Part of a small language model's weights.
Training: a variant of Muon for these matrices, 103M tokens, 6770 steps.
Each number is 128 + 24 x the weight over its row's rms, rounded and kept within 0 to 255. Layers, rows and columns count from 0. Numbers have three digits each. The size before them is the row's rms in percent of the matrix's.

# layer 8 MLP up, 320x128, rms 0.179, rows 122-138, columns 0-127
103:075115123133116129098109142128152131112126107175076133115152116102149132124103152128128112136138066112157113152154154119148096128124136185138137111171112148136137140177131158167122107161141137163083138131135121186141125113185158139112160145116127126153152139103107107138150101130123134155133141105141116130127133099138093170174164082134139132119134079106143122096153121163135132174136
097:136112111104138170128119146117147142115157135117127144167083148097128124148108142157118142113112140156121117138127151150136163126149119138171118141125116086129105122164156137136144148151103146165084136106182148148144163108132134132160129083105151193102092115119087114145109097128115093081178131148117168132093093154092143118073132102113113125160132143117116128143188132147140116127105
101:111134121100106050140137155138152161111115152170110135104104100142106180137106113112120098108108132179124134137173109104150115102130141138118106112172088140142141136091163152150132098099100123146120161132110133103155102161167153112127132134141175124119181113134109120149150122132136136134116137119078145165154103114084142136145150081099146165104116139123139101167145101121148136103128
106:118144156102142144135131122180098089104097129157131135094153121117130133095138165072131148124126090119133156104086141167131132132095169173136120138134100141149107143134103113148128202113109121133133130085089095129133148138094140147102145131137105109125125151109117096151170155133143157139120150168102110142123106181126136061162103157128134129129104117124119114092097124138172122154128
086:126126075116132110123112089119087153138136096116123097124108129113158151124148119138123124144102112128137172114145119126103109163114143145149082115137134144135153126159124153147148106147152140115115115119094135111129137133110144085095136128159124086114111167083164091080157117123162152130186125142153091114134123064142170194114116141130102141097101066136085110152109139124148134123128
104:108171096119134121142123103093146120135149103091156118146150142133147142124126118107138123118107126108089127173161135112144133154145168141168092115149127101119146126140120132120160160127140112099091137117084157150125125166126142154096134133181137103114083117093128143127114134109116122196123104125119153101110096170105149162064122113114137125151173105104152191110134140113081157124111
096:104126104170110142134063163139120145124128138163152100161122121127137147086129102135139124151141119154132140157104136090111104145160155165121167106109122162084104137147133159169133113162100144139120124142134149134135109088097126115127111107134123163154099115131158103099170109121161164131150099121126140097149200162141105133121125073199133123149138114118144113128166121134108138132103
104:158102113119141166116139165123119130124135103096147137157132157155109089134107135140131094123121155158133172155128159117150106102120112106080130129158090142101142091180187160116113126131147115147082153123123153122147097099118118130155096135089081154138125114118129072133156087137123104112116102134101126088167119166124110144145140161127122115169154124122155106145157114165138138081121
095:160113096086084073138112167118150102128103126089159107163116123094145099163168136135123120127116124144093095115154090128125145101139143116139153115121115121159124159157126119121130088151137113166135138066140146144139175127078178101099178149115146115113142172144114136132139124154100121152112115138091124094117128086091123118140112139102132131121100105112107155098136137110093118104156
102:126098199105125144110110094148108150133164102156140133094118142130092121149158144087118115086162155117114105108119103143112129161123112181099136154133104146151144106093145139093125066144104116105120101146070116117096105132125143125141166121111136155139122119103121097137098140149146148163133130118166130084126114124182121120128139099131112118134148153081111173130142084163154110131126
101:192097139116106135115114118105132130133163112130177112172138129144146096104136140122132117092135112157071131120074124143073118120122123126180112118122131133124142134112164149127146097107132124146154135134112125142163109105112173144170141142147126155143079125133102130100108123166122109119191133143135157133133098092124167152170113130119081115167144149097174130127155147103145167135119
118:134112113106132128125069110125175139155129100122110077115145093192137126113116109088126154096144147136127115109108130141160108099114129164100161136132149117094116155138101118138138134132140117082164116078155092157164076147109118092115159155073137150113120116096124145128125141142154161125123093119120115145125086121138129099136158144104116138142109166080103135110158168090117138126109
096:108167148156119101121147136135150143101147118113097133140095142141159109153152121172162179162112098112137142126137146091163129130120131186166108136105084119128117178149119129098169084145152118115096109125128154152156104141105142059127122107143121087105149119116123097169129129117105075128120163115169114128140167120108121145127141110132174113160135152123107093124128096134107123098122
113:119126095157119129103105084133131132165157143156131123126123142097117132113120092112142153162185163083096162120125110141112124108115126100109142148084103152130104153131113131171168135109115127126079150148170159118130167116176152105166117124129121126137172099112137128118146121176120086139134110119145177109080128114145143146115133063131110106121165151147098111110136130136115121173107
101:164111083127148148104092153118117124123140134117166162171149098165119144128154099107100089108121075149077133131094138116120163153134134123132145121167132140106151124180094119157107159132134169156175113160123155098143156117124122171121163144130162142122121160121105121130166099142084154148168164134109120132145131125118126098128101108119138151135135094161112135100117133131083136172106
104:124184103144144105107135133106110122155134114084162124142116158134173114120126121158116099122091113120172126146132099138146132108148162120132095124128134129133135120178125139094115152128154124140121106130145158103125095103166085134145110127141117139066122114139158095139111149116106167144116086159097110099091065146162128170134124163120106161124105121080076157132122118116083111128102
100:088135130136169116114170137089124135079120137101086121098111142107138110153153091130115150149137153126121136143095108139089169144175101131105139128106116104127110117129153130126129116097113170159133103138163129120144124138127114103140113079136166130164151123104104114101090114122041143131181132092120125160137138126146125119112150108111077130101111102101106068143116143125126123146093
# layer 8 MLP down (transposed), 320x128, rms 0.0998, rows 122-138, columns 0-127
099:160114100126119121177116114111095146105151053117129156122084142152143149102101136081122105128167111145147147137138149130123115110171140080118149158145149124157131143101111106115134117137116126190152143107102140133122075183136083108133097147099131074161130114145169120111131148131147130153096128154131103096131165159118155107127105145131138104091119154114095124139103116141116130150144
099:169116172134139115109105107107127135168125135124114112117123138120157107110102120123138124129126143106152142117137114152129133148151129075131171185146131131120159105121135142101086117152119178115124131179119083133095149143123115149092098109144108165148099110109119177130128101116099091125144101145111089112176146127059172108097127160183136120126125115100117114153110170107121131091139
100:159150163152129166137176137134093112129125139110100135126082086128129126145075088147118131166063161123142068148151137150131107135114157136119116145057139155153123120083099109131115125119119142176128125123115194137124143136120142123144127133130133131128135093129154141133139113130115124088104095097139100177152115168144136145109090128135136128106136193156129142123150149128132144128148
099:104155120114115108135120125130079141128147144140104135159104125125109116129129102152125177134126117116146088149115146120105119117123135134133144102112135108115149161080102148112139104182128135162120175156169132110110133103142124125180127104122137105114134120152108127104164111115084140096166105143154129132125136118126106159156119162255123124101153142115165119153126141132110163125105
085:135076174133157129111147093142145096140100115118118132110163127168133118104096141136124099116102095119119091123106099098125128120134127110076136128157085122128132161102120110130101137086079168159142135126150120126125162083114091155159149084143160135123126128106110154128090141157126116129150138154102110114123142189113079125162130127150159109127142140120171171115114182118130094134112
108:126110127118131118094085104090152096099153121127143130138189182162126114156146127178155138124161131097137157125139134145099108151155097115140108167103127092107131109116089131146162131097126109085123124130134143076145125152138132096148109149171110150101115123108145137123101149062128142157121134112162152079149130115129148135156131098095153132108127162177160113099127139113125152124099
095:125137108105118123104131126072117145129112105106132136136170131156140120163153189080149124129121159098116155107160090143088168104092136149115119126138154132123130103150125124102128099091139134089161113139165084149121141116136154141081124140112093123122162116126102144101127150102128131169135150135142127153137125168087142108137138127163112085141153132134109121124105119128106079161210
106:153110166117170145104155133121145107094150134151116142121112121157123176111097119113120143104122136065120117146091114102119168108138123128145140119124143130088115165119108110137196127095145101097150115135098108127118107099142189130123118120172105151063130145138160116121064138113154082146116131121130116110124158128128106128127124089151130130133096111156153167134082152113111099104117
103:107147111165131177156138133103105135104138129102120135134123100169179110152113118080159116106136153126126107156098139151121120127051124094116142129142127127103113185146086148110136112117144150132192090082125093101172112111132081110155113115134131137136131117116147130147091122127129133132117075119152109150085118113138110142149117132184100148123143124096161102130127130099150131119101
106:132116152098156132147149124111124088219137127094100157111120097131167113087136144127145129140075121152123121143120098138130115170159139106109193119117102134090125122163112148114116100075128158119134131124174098125160176131122175125107092118099148110128143163125151118100165114132138120090145132114108138131162120113152116111119111154098148120143115145106133131138124153138165143113173
098:142139154104170167058132125192126135110130111135154132141100112155151156156111093146096142119180133140126143133090097113137075166167127165101125128120109122129082193146145168096129156149106141123130126142126123095135114119131145169138137140094123093134149111096116105172118148093146111083139128125103157134104111141128094136155098118085132118151148122107135127109135146114120116136110
106:132152129165160131124101150085095122132114097135145122145148137118142154090157098118128099134109147101159137126146104137129105087110113095162122124118146158141135143124086074169118077120075134161129121199120119135150130142130154184177114130098138119132105134152127135096151073123089129156135123121113126153090144144144138120142109106173106086102153167128125140119138108146100151131139
098:126079125136131141095070111135120144164114123135158128173154081148130146154072154109136115137133096150115083069151155167121121134139109099125137170130146118099106117180163109118118104124072102082119116132134096100121137141117095121128112144124108138127152112108126182118114087124121098165142088121138082150148152110153157134122138150141103140114097148141132120125124125132086120136099
109:138144100107122143127115116134147107142135153146177138117131119119121175150160167118114057106141106130116161140124165096105097098114123080133114112152124100147108135159148123101109144176071111141130119136119141139114163107137109139145109139143088191100114136086092126146157143130140137152124167088136097136111102169163114121111113117135135099150091155126081117113119162090108120114103
094:070156149148123113152142128091135136134128082137143145153126147089152139144124147122079143057132147103179119117135176136107139158122115133163135176112154127150091121155132149082096110137101071133140113116096145129131142149176131107136100142080129102162109138132131143127137106092109103102106120146173118138102119127147141128120148120160126133085159135087164125141138099129149152145121
106:155182132148089140125125107162139109161144134201176103108127125148102151134122105131100124110124188110134173124109111115141153148167133133113132118144137130124129110109136106159101089134177122155152132128111114088181143115086153102106148117082120148101140177139099141155125109129134162127126129111122111108132146131128143119106118110183114114100138116097164119164167100099096136137136
102:136145133156129167159127127138114156124104123168112116154149087129092172151131112136115128074144112152149107148148116126121147134117095117163122136123130140175104148105087139103134135098124133200163137122142169132087143135132132138125071137163170096170130131136152072112130142098139107094143128134084163153144136107118107132199108147145130110120133131104086123146121120136162105143132
# layer 8 MLP gate, 320x128, rms 0.173, rows 123-139, columns 0-127
095:098147097088124097140129136116106132133108126111135115127150123069103177151147105117152082133165106170100163138131122170099126154121122125126114129072144158163094112106153128147125137098107118155129116141146139114096173108143094115102133082097157139122129160135111164133123100126148111076140142113110135113124104159112095167124094115085162163139108149161141124151142095133125132084162
098:129083117122113126112083117134150157129110130152166154151117093140113157123091133083153051143084129099155120123124120116148162155119148123077168161114120136127119113139147157179134146112128127124117150102129119071092113124135193134144092132143149104128106086138135142122142124161090127127129162115106090115115138092113141120104132103148115166159135113122150108153113146153149172148122
105:124123119129094123131144099111137166132155149138105122114111128169157116100144102078137086144126148135127133085150090137122151143158120116111127096164101134152090114112145130123135146098116118098120098153140139132142160154170140082171121138108140137155104117078108103191113160113120096155096108169148122143119152153160126113115147114192084119160135120120155138097128102106111110178145
087:141111130150122123118117121142125105117126134151143137090163136182116090121179107138118112161160105138141091153109130104113120171135176106119132112120121108161081146132136106140137111142076153154133119096146122119122168101136096176147145130134141133139115131148112141100148119167107101194133118148142126152132134159105121099177104117135154056134135172156144129095137172124157141117089
108:143136156123125120150144163141110131134149116093154135125094118136121157153128136137147142109077135169143129120156123102094194094141142058135157088124116140129135169125141087114134093114128154129172120134098151115123130146132138106161166142132188149103107144109167117150165134175164155129092134104111141150127143154148126131133140099118168078109125127126132178161118105150133095125146
099:146079149104093093096117109108129153135093134138159112136105153078110150144104136124151134159138158127121107100109086141129127101160159136128096114105102126156134135124118126133174115115117094152159140123160106108115135142110153135161111118133132131200136166141145142147124152106123107139159130184091137175132075095141114157167138171142093139128110157146123166143086129121113144098157
101:167084166108165131134098131115099135095133113128148112120189172115126139124163145104120113134081129129143109135166163106151116144119120159142143137169141116110169088159163128125139124177104127109115144155122147112092096104139133130143055158144139100158133156139112125152103128153117117112100101143105131143080081137157095122105159122136097130165114124090167134120133131143139153140110
090:106094127107151115138145125108106109155150092178143150155174138153129144123135085127151119073094147094133114089155127162109158130107113148125159118116168208146121142133147127152132140099176134132155133078068116138116132126129131147121102115124140116146115140121111200120152098109134136143110148152134128150118131119147145146133111108137091134132120113125140143173144116103152074169121
102:133174167075121129138108170115153130113126099139113160172104117130140147125090146159154141147104170181106141122122097114075091160142150106108132084143125103122141099160122118147126148102120146106126108107172151133159141134063121085146132090142092141148141131122163113127122133138123083114076107120118097108142117117114119098150097137124112103179139115147128127123148154116125161154131
106:111095137109114127133105142076127137178105150113119170097092123109167092140120121051111142112110110161132121142129122116120156155131114113109158144133137118156117135183119130140136178169106122081175140070162088128130077124148121126128094159147150126117135114142119125128121127102142102111107133141122093120130165144115145135175106119112096151117127120101155159151132161106167131111101
117:075132132115102158115091124104095168098116097110137150143173110078107172146126120138151134107150193133126178112147140145141146088124138115159118161137178153139090115105112122169125133113116129124159123097139130124131116126126135119148145194127093142135099131130135107110114163119155124135141113120120112167131177105125137148119136160170077115110141166167083147106135126155146129114132
096:174112169113054133116146126158124148115106137170148129157113109116168102075144096139142112096121130121141135107139108115084114120174127096101166119139100147150160116116110166178092121125157141107103118105114106135098141121096158135124139106146119140127121122139059118127155145119097115130100124138116140145092170106163132083130129099131083138138121157098110139170117117134150095134125
111:126078069152113125126131163157123150139130130161121106102187144134169138077137126127141140088113103128147156129123131131079123127140104110092140123137144120164124082136138116120123145132157134121129134105164143117102072113134095158119126153160115173151125126158104095115127170076133072133134141106136136115104127104137090154161128112138078172135111108099137115135119115124139178161139
096:160138100138156104116129129125141135131121112133116138088172099158089154095153131115112121111119138123105154096132113145150117136136143093142130097127130140109138130135127187160161130129157174150170077160160147110153129115148157108133138148149150114107120129123118102105163086175105152097146138154118169150156119139110099109109139113104146091176170180134076165122130157124155118119090
105:138128159130093160140131107108141105131139098098119133119142084082151127136142129109168103096149095187150178130171169117121126114146126122128117159102135124111133124110137194144141127086107133150145076132132161128120113109097101115117135157174120130141119144124123096181173123133171146133135144121129119118159115167157122108170109112100123149139153119188140131149147085135130096101133
091:162181132119123125120112102174098084131097160154138087137148130148089145125111141122109127114135129155105133112173157130153158107077148119139135050150164123125147164128110136098092128124161106140129125125099120113135117190176114124126137131087099135126099147159102112087156099119101155161123160101118132122120109118136107125157131149179136091103123111140142131130125094126120101095135
103:105112160140094147133120123111142151087124103133172120107084141160137147149129099139090142162098125151113158144136146152114105103173114164107183119126076167141104131110118126174147184135111155085131105133114098129158099087116124126128172136144100126121164121126128094115146100143106127120114129100143131128105172157125161122113131141167107109116160156101100101116113133149176097153136